config.toml
vocab_size = 8192
positions = "rope"
rope_base = 1020.0
rope_fraction = 0.5
init_std_o = 0.0
optimizer = "muon_variant"
lr_mult_down = 1.5
lr_head = 0.0138
Each number is 200 + 30 x the weight over its row's rms, rounded and kept within 0 to 999. Layers, rows and columns count from 0. The size before them is the row's rms in percent of the matrix's.

# down: layer 6 MLP down (transposed), 512x128, rms 0.179, rows 116-142, columns 0-127
# up: layer 6 MLP up, 512x128, rms 0.127, rows 117-143, columns 0-127
down116,097,176,171,177,226,220,241,173,217,180,215,195,195,240,198,170,165,218,207,196,163,195,181,246,217,222,166,191,206,230,216,259,155,186,188,170,193,162,175,179,197,213,217,186,199,167,175,156,194,192,201,151,205,224,250,177,217,231,213,216,217,265,206,234,195,181,186,211,241,229,184,233,220,221,184,196,215,217,198,186,250,189,199,197,165,162,230,190,274,252,196,254,179,162,120,172,182,166,190,241,187,235,190,220,257,247,215,177,231,151,189,191,138,181,200,203,270,190,212,179,149,210,225,218,209,140,211,127,202
up117,096,202,215,217,195,211,148,205,196,183,237,189,200,177,186,190,205,187,153,209,246,260,155,126,234,213,160,159,182,206,214,196,194,169,217,223,200,244,228,161,181,144,212,212,170,238,161,123,202,191,193,207,202,219,194,224,195,206,200,191,188,252,240,160,196,234,166,185,213,242,212,215,249,154,204,223,186,224,201,173,214,198,177,223,206,208,216,226,151,218,251,196,252,204,175,216,188,211,142,223,158,148,266,211,204,208,233,126,170,245,224,216,213,207,195,208,217,206,189,278,182,236,153,173,246,170,184,221,187
down117,093,238,208,168,240,261,199,169,225,212,177,180,177,217,181,205,205,210,202,154,198,197,213,130,223,161,188,238,210,201,204,176,133,251,164,197,238,157,199,215,260,214,170,205,231,229,262,154,189,230,209,244,195,244,180,184,173,143,239,208,241,226,170,209,198,259,185,179,195,237,201,221,212,182,244,226,208,186,208,203,181,147,227,232,176,156,257,205,219,223,180,231,205,187,178,178,245,222,158,271,172,201,188,176,179,207,187,189,164,200,162,227,187,198,228,140,180,201,222,218,229,198,146,160,187,238,185,162,203
up118,103,240,196,189,209,221,172,203,219,214,176,188,175,226,186,157,220,230,266,201,214,266,195,166,189,219,206,185,186,176,220,209,225,233,185,209,147,211,156,211,114,224,263,192,217,212,198,208,235,201,224,165,187,215,192,222,219,206,202,199,202,208,258,191,173,187,162,229,192,186,232,214,184,261,255,155,215,164,184,235,151,231,218,219,224,247,229,217,178,181,200,149,210,246,224,190,216,166,158,209,175,196,159,146,185,221,244,222,170,109,150,208,192,214,187,174,232,177,178,180,193,237,156,257,242,200,210,190,223
down118,114,197,184,181,239,193,160,207,176,241,210,219,199,221,231,223,168,226,219,194,219,147,181,188,194,245,172,214,183,136,218,194,187,193,214,177,161,172,206,196,176,227,199,220,162,193,175,206,183,235,226,247,209,167,184,183,205,164,211,212,128,208,214,191,152,165,150,226,156,163,180,222,182,196,197,188,171,198,218,180,209,251,224,197,237,184,257,189,187,174,166,255,162,189,224,175,238,171,212,255,223,158,266,160,213,237,152,202,288,201,152,185,207,215,141,225,151,211,225,240,220,224,213,174,172,229,229,230,239
up119,101,190,193,181,234,226,245,175,209,218,188,182,193,163,186,188,236,174,212,230,214,200,226,210,173,211,219,206,255,244,195,161,221,229,227,274,213,224,198,218,211,227,231,202,195,189,209,190,217,136,240,256,182,191,146,209,158,222,149,189,149,149,148,186,243,221,200,196,188,228,213,169,177,206,213,194,221,177,207,154,200,204,227,176,214,215,154,165,196,249,169,147,195,193,187,133,185,161,206,195,136,186,184,202,183,213,224,260,211,279,161,167,196,181,225,182,197,224,200,253,198,209,200,218,129,215,219,145,239
down119,097,210,201,161,208,209,136,187,188,280,205,199,176,169,240,228,183,208,225,201,214,204,210,218,231,229,207,175,220,145,213,150,224,248,171,145,226,190,219,243,186,171,135,171,193,231,270,178,172,250,225,169,203,188,229,269,216,207,187,237,211,222,205,202,224,219,154,219,179,202,176,200,248,147,177,206,175,177,142,154,205,239,182,158,206,208,192,199,167,227,185,225,217,207,153,203,205,190,223,194,221,199,244,188,224,258,190,210,240,142,180,182,205,195,208,203,205,202,259,211,227,176,130,220,237,229,187,206,162
up120,106,207,208,230,142,164,158,174,170,179,272,207,160,210,179,191,232,187,223,230,122,161,226,223,176,155,249,212,184,180,181,262,183,184,245,197,178,206,209,159,186,180,253,214,205,213,253,212,215,188,193,183,217,162,206,253,230,215,154,205,227,192,225,187,176,196,188,204,205,187,217,206,206,204,204,175,198,179,187,243,186,221,288,232,131,224,249,195,199,199,190,225,177,193,211,204,152,192,201,195,163,224,217,172,234,248,208,137,296,183,208,218,241,205,179,189,195,156,182,165,207,149,220,216,203,202,202,208,189
down120,104,218,247,228,154,224,155,173,215,206,256,176,227,207,189,269,208,171,205,178,134,174,204,228,240,180,172,194,183,192,226,159,187,204,228,187,178,209,226,214,153,156,234,181,172,214,196,170,190,184,170,214,217,246,268,218,191,169,205,186,189,237,174,207,225,166,227,227,209,206,155,206,223,167,255,192,216,215,160,140,177,162,174,166,206,201,232,195,176,214,148,146,220,216,215,206,192,201,214,206,135,182,208,166,252,193,235,163,235,200,210,221,167,198,258,208,177,205,254,190,225,200,275,228,142,206,207,157,212
up121,093,206,246,187,226,223,179,164,221,215,199,210,251,261,188,208,159,230,191,221,229,241,229,203,241,238,174,193,211,207,220,220,169,185,172,198,199,201,214,202,212,176,198,196,232,219,186,190,164,222,206,159,168,192,222,197,154,206,196,160,140,180,135,205,229,211,147,183,202,176,245,194,205,204,227,231,196,216,156,171,132,151,171,171,186,227,247,180,213,192,237,152,169,251,219,177,196,155,234,233,230,187,228,216,168,214,200,185,223,156,142,230,207,196,219,147,283,200,228,211,229,184,160,277,253,183,205,185,193
down121,089,195,217,222,219,268,204,224,164,184,174,199,245,152,214,192,188,198,205,228,156,209,210,251,160,163,141,159,205,173,191,174,177,197,208,226,217,196,206,229,221,230,222,228,187,193,243,176,185,101,199,194,226,231,147,178,185,227,203,189,200,216,205,229,227,193,206,202,187,200,158,187,249,214,190,182,212,179,256,169,190,258,203,171,223,186,203,191,214,166,156,206,218,200,183,186,216,221,205,209,242,169,200,207,207,222,217,161,211,149,221,190,116,285,222,177,164,167,171,195,212,262,210,134,245,224,236,244,188
up122,099,243,211,191,236,226,157,204,212,137,264,207,226,201,207,157,166,180,217,192,214,190,237,178,184,165,179,220,191,145,159,227,173,142,206,200,204,203,183,245,215,203,251,175,171,235,205,229,175,244,209,181,171,172,198,224,188,229,200,242,194,204,165,260,195,169,191,172,149,154,183,214,214,238,242,233,204,159,198,202,195,209,212,190,237,197,189,191,232,225,154,178,231,247,244,194,175,276,170,223,192,162,231,235,193,214,162,230,208,207,206,139,215,177,212,174,199,224,229,246,154,252,183,133,156,219,170,191,181
down122,097,239,209,237,253,177,218,235,186,201,182,238,195,166,203,250,163,244,187,244,165,211,208,204,211,231,201,187,221,196,159,210,186,177,134,192,172,234,206,212,239,177,207,153,191,161,199,141,212,190,172,167,169,202,200,204,248,237,200,153,191,168,202,179,210,238,187,168,224,217,240,212,224,219,170,237,161,218,198,179,150,177,161,179,187,251,169,151,198,209,199,249,198,200,210,209,215,195,220,262,232,224,229,219,206,160,255,149,129,214,217,170,176,242,192,212,218,186,173,203,121,194,233,190,207,244,220,162,260
up123,092,226,182,199,215,186,146,243,208,195,218,170,212,178,203,193,229,233,230,126,200,218,245,165,241,199,193,216,181,219,179,221,139,184,179,178,178,206,202,218,182,203,228,194,164,230,206,213,196,163,216,207,182,189,166,71,242,209,233,225,220,181,162,260,222,243,228,260,238,220,204,203,237,170,147,200,184,200,148,199,162,190,261,208,211,235,224,196,186,199,202,185,162,228,219,196,215,217,229,229,148,179,223,187,151,216,209,237,192,207,166,219,232,165,178,205,174,136,167,201,189,161,229,245,183,210,216,218,214
down123,092,205,158,173,212,179,169,172,171,186,243,201,159,206,142,157,261,238,219,184,166,205,208,233,193,183,200,208,177,183,248,196,158,189,220,191,230,211,200,154,166,207,159,205,196,272,178,255,165,233,191,148,207,203,194,162,208,260,202,198,202,161,205,206,189,235,183,242,204,245,175,220,202,239,251,215,217,225,165,136,226,163,217,166,153,174,196,175,182,181,220,160,259,223,234,225,186,247,207,234,170,217,204,207,182,227,193,180,234,203,133,137,242,194,198,178,247,230,194,242,246,205,221,193,185,207,187,228,197
up124,116,199,221,202,228,213,170,182,166,234,230,176,213,191,185,193,241,204,215,167,272,231,229,228,264,203,170,167,202,132,176,183,141,195,148,257,201,267,170,204,197,226,199,171,172,163,233,227,259,269,168,227,266,121,184,208,188,238,201,142,205,181,196,228,213,190,218,199,218,220,241,185,208,223,203,180,250,189,189,214,239,203,163,149,198,189,208,237,153,185,223,178,245,194,195,177,213,204,167,208,195,199,224,153,176,198,211,224,201,196,209,231,172,186,188,168,220,203,243,176,220,178,207,193,179,154,213,238,159
down124,109,188,216,197,210,163,234,216,205,203,169,203,186,200,257,131,206,241,181,181,183,155,278,215,162,217,217,151,181,139,177,191,209,200,185,231,180,219,209,191,186,184,209,242,235,176,224,235,165,186,152,175,154,198,227,206,205,302,201,149,215,219,219,224,216,230,205,222,224,224,177,226,210,248,234,166,194,161,154,202,159,181,192,206,205,222,203,169,205,211,272,210,217,171,184,252,150,184,204,241,195,261,205,152,217,224,153,236,191,200,187,188,179,195,208,176,237,195,201,234,209,222,212,187,223,230,169,162,143
up125,096,183,239,228,214,222,179,275,196,168,237,181,176,224,187,191,210,224,188,155,185,174,176,204,154,134,205,219,202,258,119,217,166,204,148,161,193,219,185,170,241,228,225,256,262,198,198,200,143,177,185,209,204,203,181,212,175,213,206,135,183,206,209,227,234,196,197,197,216,190,205,177,181,199,199,194,200,172,189,265,159,270,209,217,213,148,235,218,270,211,170,201,225,254,205,161,175,184,217,220,197,229,223,164,150,214,206,199,176,229,199,228,204,202,167,177,181,175,123,209,165,226,206,218,187,156,192,195,213
down125,108,209,215,224,215,217,246,198,193,229,187,201,176,199,183,193,178,196,157,290,230,178,228,181,225,175,164,225,186,166,198,193,176,278,247,196,208,209,225,143,166,159,198,188,172,147,237,254,199,156,204,213,193,204,211,206,192,187,163,209,208,178,126,214,157,237,238,248,217,265,171,215,183,199,187,185,168,189,176,210,182,211,250,177,213,181,234,196,202,221,222,275,206,153,183,190,180,279,211,173,220,206,205,242,210,196,226,234,239,202,162,211,136,153,199,186,189,153,216,257,214,194,171,195,215,207,194,218,198
up126,105,235,219,155,201,191,196,204,198,205,254,205,194,161,228,220,191,200,175,196,252,171,159,231,178,218,178,191,143,239,193,188,172,152,257,250,207,160,215,198,184,227,164,219,201,194,169,143,173,229,220,206,135,209,199,213,239,198,206,216,245,159,186,207,181,247,191,261,214,192,167,152,219,145,237,160,237,199,204,223,167,186,230,245,164,233,238,152,186,170,196,205,200,236,255,190,237,207,148,179,194,212,184,194,212,183,238,194,199,211,168,125,231,239,183,155,249,239,203,157,185,178,194,220,195,222,218,157,217
down126,104,185,231,221,186,210,188,195,201,203,202,184,235,214,197,182,212,175,205,138,167,117,247,221,190,200,212,198,223,186,179,205,217,171,163,237,201,217,260,216,236,133,259,191,200,158,227,191,117,214,177,204,150,250,253,197,178,174,218,204,188,248,180,185,167,159,185,156,192,234,225,197,173,279,208,204,211,191,204,174,258,225,188,210,185,178,244,159,233,159,209,189,167,178,180,185,182,203,230,196,150,184,166,235,191,191,235,233,186,236,203,145,169,240,224,191,178,204,140,249,191,211,226,208,210,171,223,190,188
up127,103,201,185,202,242,254,166,192,189,267,147,224,195,163,207,205,206,211,173,182,225,232,162,135,123,188,198,210,197,168,162,202,168,249,177,206,224,188,208,254,236,274,223,167,220,210,218,244,244,202,214,233,194,220,191,198,230,194,211,181,176,208,172,158,206,227,168,205,209,202,145,209,188,201,224,213,184,181,170,163,201,183,135,199,204,191,193,178,188,178,188,147,252,247,158,206,216,243,190,229,200,205,195,247,184,236,165,205,165,247,207,168,248,226,230,206,126,183,210,206,226,164,186,164,188,168,200,209,139
down127,102,213,234,232,184,179,230,162,223,218,212,207,179,163,186,155,216,211,174,221,152,197,238,187,203,185,230,214,150,195,235,248,255,181,266,227,216,178,190,136,162,190,186,184,263,194,181,215,204,210,150,224,172,204,172,241,175,210,168,218,189,150,206,219,241,239,186,227,215,203,225,196,217,210,175,215,223,190,218,205,166,182,145,206,134,247,202,206,198,178,173,211,226,237,259,149,200,226,200,208,207,249,178,211,201,168,242,148,160,196,184,177,212,196,211,157,207,240,180,126,201,226,193,205,229,294,213,174,217
up128,100,232,200,222,189,235,193,240,267,215,196,205,260,217,247,155,222,206,201,196,239,206,229,199,187,157,231,139,240,184,240,264,270,197,221,208,189,219,175,272,152,190,130,171,216,217,219,184,271,230,207,214,169,220,197,161,203,206,185,197,199,193,173,209,195,183,178,195,223,187,270,217,216,227,205,246,224,190,202,158,186,202,196,161,166,235,173,164,199,206,81,203,227,154,211,194,216,210,214,207,191,209,192,182,198,217,195,221,220,235,183,208,198,226,170,191,187,189,215,183,205,171,164,216,206,232,219,142,191
down128,087,148,191,146,186,169,195,167,174,190,194,186,159,204,175,218,192,196,199,271,203,215,224,212,152,211,195,191,151,231,180,172,187,234,193,201,162,143,182,189,218,172,301,230,245,206,190,168,210,190,221,207,175,249,196,217,240,211,204,260,214,170,226,211,179,205,161,207,247,207,201,209,255,209,212,176,219,202,207,188,174,197,177,181,215,168,211,188,218,175,240,135,261,237,153,206,232,238,196,225,227,226,245,214,223,216,183,205,198,172,278,251,172,117,191,212,188,148,171,193,196,219,208,203,199,208,169,190,170
up129,105,201,235,205,201,183,178,227,164,239,226,209,158,179,138,174,157,210,255,182,235,251,207,203,186,251,220,136,169,162,154,218,226,245,279,186,230,199,201,166,180,226,174,217,238,222,173,178,171,213,164,176,209,215,180,217,208,239,183,146,190,178,223,211,122,211,183,181,183,205,158,194,188,194,197,165,229,258,259,222,236,194,166,196,215,205,188,198,174,245,238,205,207,188,208,216,245,238,209,227,223,190,230,163,211,241,188,187,216,191,235,184,238,176,205,151,221,182,149,195,187,183,255,199,213,157,229,158,162
down129,107,200,247,190,185,212,204,176,208,165,159,227,198,209,225,196,168,215,203,214,204,207,215,199,218,188,229,204,235,253,227,190,159,116,284,169,237,239,256,197,205,192,171,155,221,214,172,210,197,214,212,155,195,192,163,180,186,157,209,189,158,199,197,199,202,209,212,215,217,165,226,201,234,149,226,212,178,233,226,223,241,169,170,173,184,212,214,207,170,218,203,153,195,254,166,216,169,204,232,159,170,227,256,145,254,185,202,235,194,257,251,196,188,237,173,177,196,173,199,167,233,124,243,186,162,202,233,174,146
up130,100,192,197,226,181,201,215,167,193,173,218,160,197,235,177,194,179,125,223,178,210,226,231,173,156,139,226,212,230,151,202,247,224,244,195,180,169,237,263,269,217,193,222,210,192,232,198,223,227,182,190,199,233,204,208,188,231,210,157,171,129,142,168,213,212,141,213,215,144,172,211,216,218,249,100,178,183,230,235,227,211,239,223,212,233,181,178,198,188,163,177,202,199,182,216,165,185,184,220,210,218,181,172,169,220,221,250,251,225,208,228,190,186,238,220,176,197,222,205,192,158,198,236,210,197,229,169,157,178
down130,109,204,197,197,223,201,234,218,142,226,175,226,181,221,177,206,176,194,189,225,219,170,211,130,168,232,182,220,210,187,202,213,208,221,207,223,210,168,228,215,171,192,270,229,142,225,195,173,212,232,228,196,212,301,189,197,175,179,206,183,180,184,210,204,244,244,225,168,212,188,239,155,205,230,215,176,196,197,184,203,186,217,215,193,163,197,207,128,218,211,140,165,186,211,221,177,197,189,202,127,258,172,212,216,255,225,137,213,228,193,187,190,229,227,174,209,178,173,178,223,211,185,166,195,129,267,177,275,185
up131,120,170,199,225,242,210,184,213,238,194,182,115,237,142,196,217,193,218,194,246,255,203,228,215,178,203,191,244,246,182,214,170,193,186,273,139,158,161,220,178,184,233,208,213,197,228,193,223,204,211,183,245,205,96,218,201,174,202,198,142,198,195,179,193,212,203,216,169,194,128,203,204,195,157,209,208,164,286,200,195,248,224,197,211,223,241,216,205,218,212,216,183,210,192,247,174,168,209,190,172,226,123,204,206,186,244,224,228,199,219,147,189,183,193,213,170,194,169,173,189,204,183,244,223,220,220,193,167,193
down131,111,196,181,213,185,270,249,232,235,196,208,213,209,222,209,200,195,215,259,233,147,232,243,237,180,231,166,171,253,237,197,180,192,209,192,208,174,204,254,233,224,176,164,199,172,178,194,196,210,182,169,258,177,150,207,221,143,167,259,223,221,221,182,199,196,154,232,168,160,212,176,131,218,222,213,237,200,183,217,205,234,231,222,166,215,206,173,208,223,179,209,146,189,221,233,189,165,187,198,209,159,223,185,149,198,193,211,156,153,190,132,221,225,172,181,202,232,254,146,228,133,225,220,175,191,201,182,215,180
up132,105,157,198,167,221,208,179,217,236,260,176,189,179,196,185,236,188,212,231,222,199,184,172,197,261,203,212,204,172,238,191,202,187,225,185,211,176,219,231,249,192,151,201,253,158,146,189,220,189,238,223,202,197,202,180,211,160,209,186,196,267,170,150,175,183,206,166,194,224,202,198,209,162,206,251,256,196,163,202,146,208,148,159,183,202,162,237,143,209,159,235,176,201,128,209,230,179,206,194,202,215,151,259,200,193,220,221,221,222,256,184,232,203,200,193,206,173,251,240,224,216,160,209,214,262,163,132,210,169
down132,093,206,192,181,209,144,188,218,194,216,248,201,222,211,167,160,193,195,223,204,240,143,152,201,175,194,187,188,212,170,230,188,223,262,227,186,204,213,150,232,199,194,211,205,210,202,135,172,204,176,196,257,174,167,231,246,185,243,185,209,216,202,170,219,147,253,169,171,190,234,188,188,275,209,179,227,175,162,201,234,195,167,227,227,162,205,167,200,208,212,179,152,223,192,209,131,265,202,201,201,213,165,172,208,144,209,202,241,226,230,204,190,258,219,144,181,212,206,226,232,151,253,215,203,131,207,238,216,226
up133,100,129,162,199,193,208,197,196,225,236,239,181,146,244,176,172,169,192,183,190,181,171,166,210,181,214,199,194,189,180,197,186,196,234,258,215,183,195,222,207,251,130,210,200,162,293,217,160,223,163,224,218,165,153,192,213,220,244,215,189,190,211,202,177,213,177,130,233,247,204,231,217,203,218,260,207,165,170,180,192,182,210,210,230,172,225,182,179,137,158,211,201,200,187,205,168,213,167,203,228,240,185,231,118,205,194,226,138,177,182,217,207,197,209,164,233,212,246,231,189,190,166,223,212,149,192,166,157,180
down133,088,183,212,234,143,195,271,203,205,169,174,157,160,173,218,190,268,234,205,214,201,257,228,186,183,193,206,167,169,228,199,204,180,208,197,157,173,214,171,191,235,207,226,160,205,225,201,205,223,245,171,212,240,201,182,184,182,177,188,151,190,172,203,216,195,196,227,191,192,220,193,164,125,294,166,255,150,220,237,204,188,174,228,210,216,216,200,173,219,236,254,177,288,162,204,247,195,210,230,215,155,191,153,198,194,201,217,169,211,225,164,212,159,222,176,213,191,217,163,219,189,217,228,171,137,180,235,201,210
up134,094,218,193,205,211,181,213,218,213,213,198,174,184,155,146,202,247,221,210,205,225,119,188,184,220,170,224,176,205,235,190,235,132,218,164,206,258,180,267,165,210,219,215,204,206,219,158,225,265,194,205,180,192,198,188,215,172,200,208,181,208,174,206,185,225,190,226,215,216,142,213,189,194,153,141,205,200,239,195,167,229,208,197,194,235,256,152,291,200,168,214,244,219,243,189,226,225,197,193,188,190,206,253,238,189,169,198,209,182,146,150,225,180,217,144,180,225,169,228,216,131,183,226,204,210,183,189,262,210
down134,120,224,187,263,243,213,206,162,247,152,223,272,170,223,176,226,201,174,231,190,134,198,164,200,211,241,231,178,172,209,210,231,217,220,170,182,183,184,230,207,185,199,181,188,211,217,167,189,228,178,220,164,188,202,189,218,188,115,184,199,157,206,158,137,160,134,179,177,220,180,137,197,186,151,223,218,207,231,267,176,207,213,210,209,215,198,168,200,184,185,245,199,195,240,208,239,196,150,172,174,217,196,168,250,231,214,181,215,201,203,200,197,182,201,215,253,131,224,230,214,194,200,247,233,201,220,228,256,237
up135,098,212,125,229,236,241,150,203,178,175,228,224,140,202,236,184,166,150,204,193,236,180,248,226,205,250,195,224,176,156,179,229,147,161,194,171,181,173,218,198,198,238,162,227,183,221,204,201,185,216,237,208,214,224,220,254,247,195,185,144,188,218,209,239,214,147,198,165,229,222,190,236,187,199,196,217,208,252,196,248,217,211,198,160,202,191,151,144,220,196,187,256,174,185,258,173,137,194,201,191,203,236,213,185,156,126,220,190,211,193,207,190,146,224,233,213,183,231,215,206,175,236,260,187,221,183,211,183,199
down135,101,155,215,189,243,191,184,200,217,207,195,184,190,216,230,178,206,192,237,184,160,238,174,199,199,192,206,219,198,163,127,168,222,205,192,208,224,195,212,183,193,178,186,210,265,188,198,258,158,196,285,226,237,243,175,171,220,206,166,167,179,160,262,256,151,196,113,188,176,206,188,225,206,200,235,222,204,201,202,220,156,190,212,137,186,189,237,187,188,141,226,190,171,148,227,229,177,209,157,224,222,195,223,191,203,232,241,250,147,240,240,179,161,218,173,180,210,230,209,224,158,190,226,197,208,212,144,211,229
up136,103,156,210,226,199,253,220,162,237,186,147,187,236,215,219,174,213,235,165,218,172,232,224,148,202,207,189,263,182,205,196,241,235,194,227,232,226,198,191,175,145,184,270,151,219,230,152,169,240,231,173,238,152,217,142,167,192,210,212,166,169,211,182,213,159,147,207,231,225,249,209,238,185,222,239,208,178,185,199,128,224,207,202,215,213,241,195,199,171,157,206,137,205,201,230,142,180,236,237,215,209,214,193,221,199,203,189,207,179,163,181,164,216,172,221,157,229,157,179,195,233,196,191,209,182,233,183,184,149
down136,095,234,183,224,231,210,195,204,183,240,186,188,197,175,148,200,187,211,180,157,237,212,187,188,208,202,205,150,190,222,175,195,224,195,157,202,224,169,207,204,183,275,163,203,189,184,211,235,268,190,219,242,175,129,172,183,185,184,225,208,237,134,208,172,213,124,202,143,230,180,171,181,262,221,207,210,226,261,214,198,149,209,261,230,207,160,172,236,208,253,212,254,210,174,199,204,214,173,211,216,134,170,181,170,190,206,202,192,230,245,219,191,199,234,238,198,182,244,147,182,179,246,166,225,205,189,207,179,232
up137,101,190,179,224,216,225,208,236,221,256,264,150,209,225,174,198,176,166,174,195,135,234,195,199,185,232,202,181,155,210,189,213,187,158,162,215,174,229,159,165,146,231,187,265,220,174,172,148,158,172,198,229,200,194,204,198,210,221,162,174,179,162,189,198,236,208,222,237,212,193,209,150,185,223,194,142,259,182,208,233,203,191,185,214,203,188,211,204,173,257,205,223,189,219,246,200,229,191,169,190,177,166,215,224,207,131,140,189,211,230,153,219,209,196,195,233,222,206,246,169,221,162,237,206,204,182,205,262,286
down137,097,229,238,189,193,218,195,186,197,155,186,203,222,155,220,238,192,280,259,195,173,208,234,182,193,236,221,197,175,239,157,212,171,208,183,226,204,210,218,106,232,191,209,152,175,214,230,186,198,216,226,174,186,181,215,196,170,151,226,168,191,221,203,233,233,149,199,184,154,201,196,183,200,239,172,204,184,110,189,223,170,232,215,198,210,237,169,181,237,188,206,207,148,252,186,180,211,185,214,218,232,174,226,186,233,223,173,132,211,174,143,193,174,247,210,221,225,175,146,203,250,224,218,176,239,205,213,259,204
up138,118,235,177,170,271,177,181,218,216,202,182,222,193,194,186,204,220,195,199,205,211,209,258,153,213,251,240,258,199,224,189,243,183,224,171,214,186,253,167,224,208,206,181,237,256,172,162,259,209,173,205,214,218,182,169,168,171,207,221,148,193,154,183,180,201,188,208,256,183,183,224,244,237,208,201,230,208,211,190,219,194,242,179,179,243,166,246,222,250,234,233,214,172,248,137,181,192,197,223,193,247,173,206,208,159,227,206,181,131,199,145,274,206,201,263,235,209,212,190,162,210,220,206,214,196,186,239,173,223
down138,071,164,254,229,151,179,207,173,196,175,183,160,144,209,231,178,220,218,179,272,194,219,219,202,162,237,219,245,178,170,187,172,204,240,208,161,151,209,246,212,191,200,235,201,171,230,182,240,227,224,164,249,180,172,206,221,177,190,207,199,104,228,229,189,216,208,198,203,194,238,253,171,207,217,175,196,206,187,183,234,208,192,223,195,141,201,179,237,168,210,210,199,219,199,212,196,119,177,215,204,231,192,165,251,191,167,187,170,223,195,218,212,204,234,159,165,195,143,216,210,159,219,220,164,191,205,195,144,287
up139,098,239,252,218,167,201,185,167,199,202,232,251,188,212,176,202,211,194,218,179,196,214,237,178,138,206,187,229,173,222,211,248,134,250,192,216,225,186,177,170,248,204,175,246,206,197,165,227,240,205,158,163,277,211,184,221,174,217,229,272,183,171,127,178,178,180,164,166,189,186,205,195,245,260,167,175,173,200,175,180,183,168,179,189,236,197,197,221,184,204,207,203,188,191,217,194,236,168,208,184,213,193,197,209,202,225,226,210,216,278,138,190,210,179,280,219,212,199,207,154,204,162,240,239,203,182,169,248,178
down139,099,179,199,230,201,209,151,276,237,160,208,208,177,219,172,183,198,220,174,205,191,188,201,193,218,182,181,118,222,211,203,224,233,205,163,204,217,233,262,193,210,177,178,185,205,223,199,180,139,172,186,167,242,198,155,221,209,117,130,223,268,228,205,213,185,190,192,179,192,202,153,157,250,212,202,200,196,144,216,210,182,205,217,179,222,202,184,216,244,195,205,187,206,181,200,188,184,243,131,292,167,235,177,229,206,165,223,173,159,192,175,214,226,174,246,180,232,187,215,200,232,260,193,210,206,201,200,245,206
up140,110,203,193,227,207,205,216,158,257,232,219,179,177,211,214,183,208,155,226,177,183,135,121,234,282,194,187,144,220,218,150,251,196,188,215,218,239,198,221,208,162,190,254,220,212,199,228,215,155,194,251,199,211,183,185,154,199,195,166,202,201,209,180,207,183,231,230,220,189,159,222,180,228,174,248,219,209,205,214,183,195,178,195,154,201,182,194,146,198,186,217,188,207,187,242,194,261,232,297,197,196,233,204,177,198,170,203,200,176,184,172,167,187,198,234,236,196,137,149,163,175,186,186,212,145,148,211,195,239
down140,085,207,194,176,225,203,234,192,199,196,198,165,226,191,173,140,181,281,199,258,191,209,197,203,187,171,227,268,194,193,203,188,238,205,245,161,167,166,125,175,233,203,268,228,209,167,234,183,231,300,152,187,205,219,208,159,218,189,184,177,188,203,167,172,177,183,196,166,245,224,181,207,180,211,225,221,179,172,228,185,246,158,232,216,168,220,163,216,205,174,236,215,182,192,181,168,258,202,226,227,176,212,148,230,205,237,182,237,196,184,220,204,215,223,177,232,192,183,130,166,196,197,194,168,188,212,159,185,245
up141,086,243,234,223,174,222,183,181,228,212,233,229,182,185,206,218,236,201,148,263,151,197,156,169,142,160,198,205,202,192,199,201,206,252,226,222,229,219,148,228,162,233,168,224,191,199,179,188,179,171,255,205,155,184,175,213,238,201,229,230,253,178,172,207,192,221,183,212,185,210,178,215,230,213,221,168,170,211,145,205,200,165,143,142,183,223,231,195,240,202,183,210,165,127,181,174,228,236,189,252,249,184,218,212,254,221,193,240,155,210,223,165,249,196,208,218,220,246,141,245,180,169,208,183,180,206,222,164,198
down141,096,225,234,213,215,201,184,162,198,226,179,252,200,186,190,216,181,231,236,188,223,188,179,236,252,208,180,208,126,179,239,190,179,258,167,276,145,166,165,211,203,161,206,198,199,207,215,180,176,240,207,154,180,230,162,228,234,178,164,197,207,196,176,161,186,197,269,179,190,159,181,213,207,124,201,191,210,222,171,236,254,217,141,216,201,160,193,232,219,161,164,155,168,211,152,191,190,199,210,199,271,222,247,224,238,201,215,193,208,224,168,205,200,227,206,181,169,162,221,212,232,205,229,144,241,213,202,165,232
up142,109,188,196,194,170,215,173,193,209,193,139,197,216,208,133,218,188,217,245,256,161,164,164,153,202,173,136,144,173,170,204,188,137,240,235,175,209,215,179,205,194,189,180,217,253,126,221,215,192,219,220,171,184,272,216,228,205,251,207,201,213,174,176,220,206,215,160,260,189,175,204,190,216,160,172,218,162,243,154,224,200,212,200,188,237,200,143,146,167,224,222,232,214,217,179,195,225,189,192,179,219,210,252,223,195,222,249,230,144,197,189,228,227,184,186,211,214,201,247,259,180,171,196,229,168,182,186,227,215
down142,094,227,196,170,201,180,149,211,247,212,252,240,200,198,194,178,229,216,225,239,169,183,165,276,160,255,181,236,149,182,195,205,202,170,177,258,208,185,192,200,211,186,180,163,193,218,204,195,236,191,194,205,151,223,198,227,175,181,218,216,209,134,172,173,170,244,200,148,243,177,226,203,215,161,225,232,186,204,198,190,144,226,219,176,192,251,230,146,213,244,206,225,238,186,189,273,169,191,219,240,190,191,196,198,221,152,203,180,193,196,202,181,212,174,180,217,161,189,171,260,186,140,179,170,277,195,187,240,241
up143,083,174,194,251,180,198,198,232,203,198,187,190,200,136,203,182,243,208,205,166,210,191,213,212,205,205,200,159,249,193,191,262,203,206,145,204,245,173,207,218,219,191,192,210,258,182,237,173,210,162,219,239,152,184,215,139,223,221,217,193,202,146,193,127,141,229,172,146,243,155,237,164,224,231,166,178,193,198,99,190,208,220,249,255,240,232,170,205,238,167,164,172,187,193,228,217,221,175,187,209,187,167,160,208,185,220,211,175,241,205,172,211,232,234,181,243,195,191,186,179,190,172,238,223,204,222,204,241,205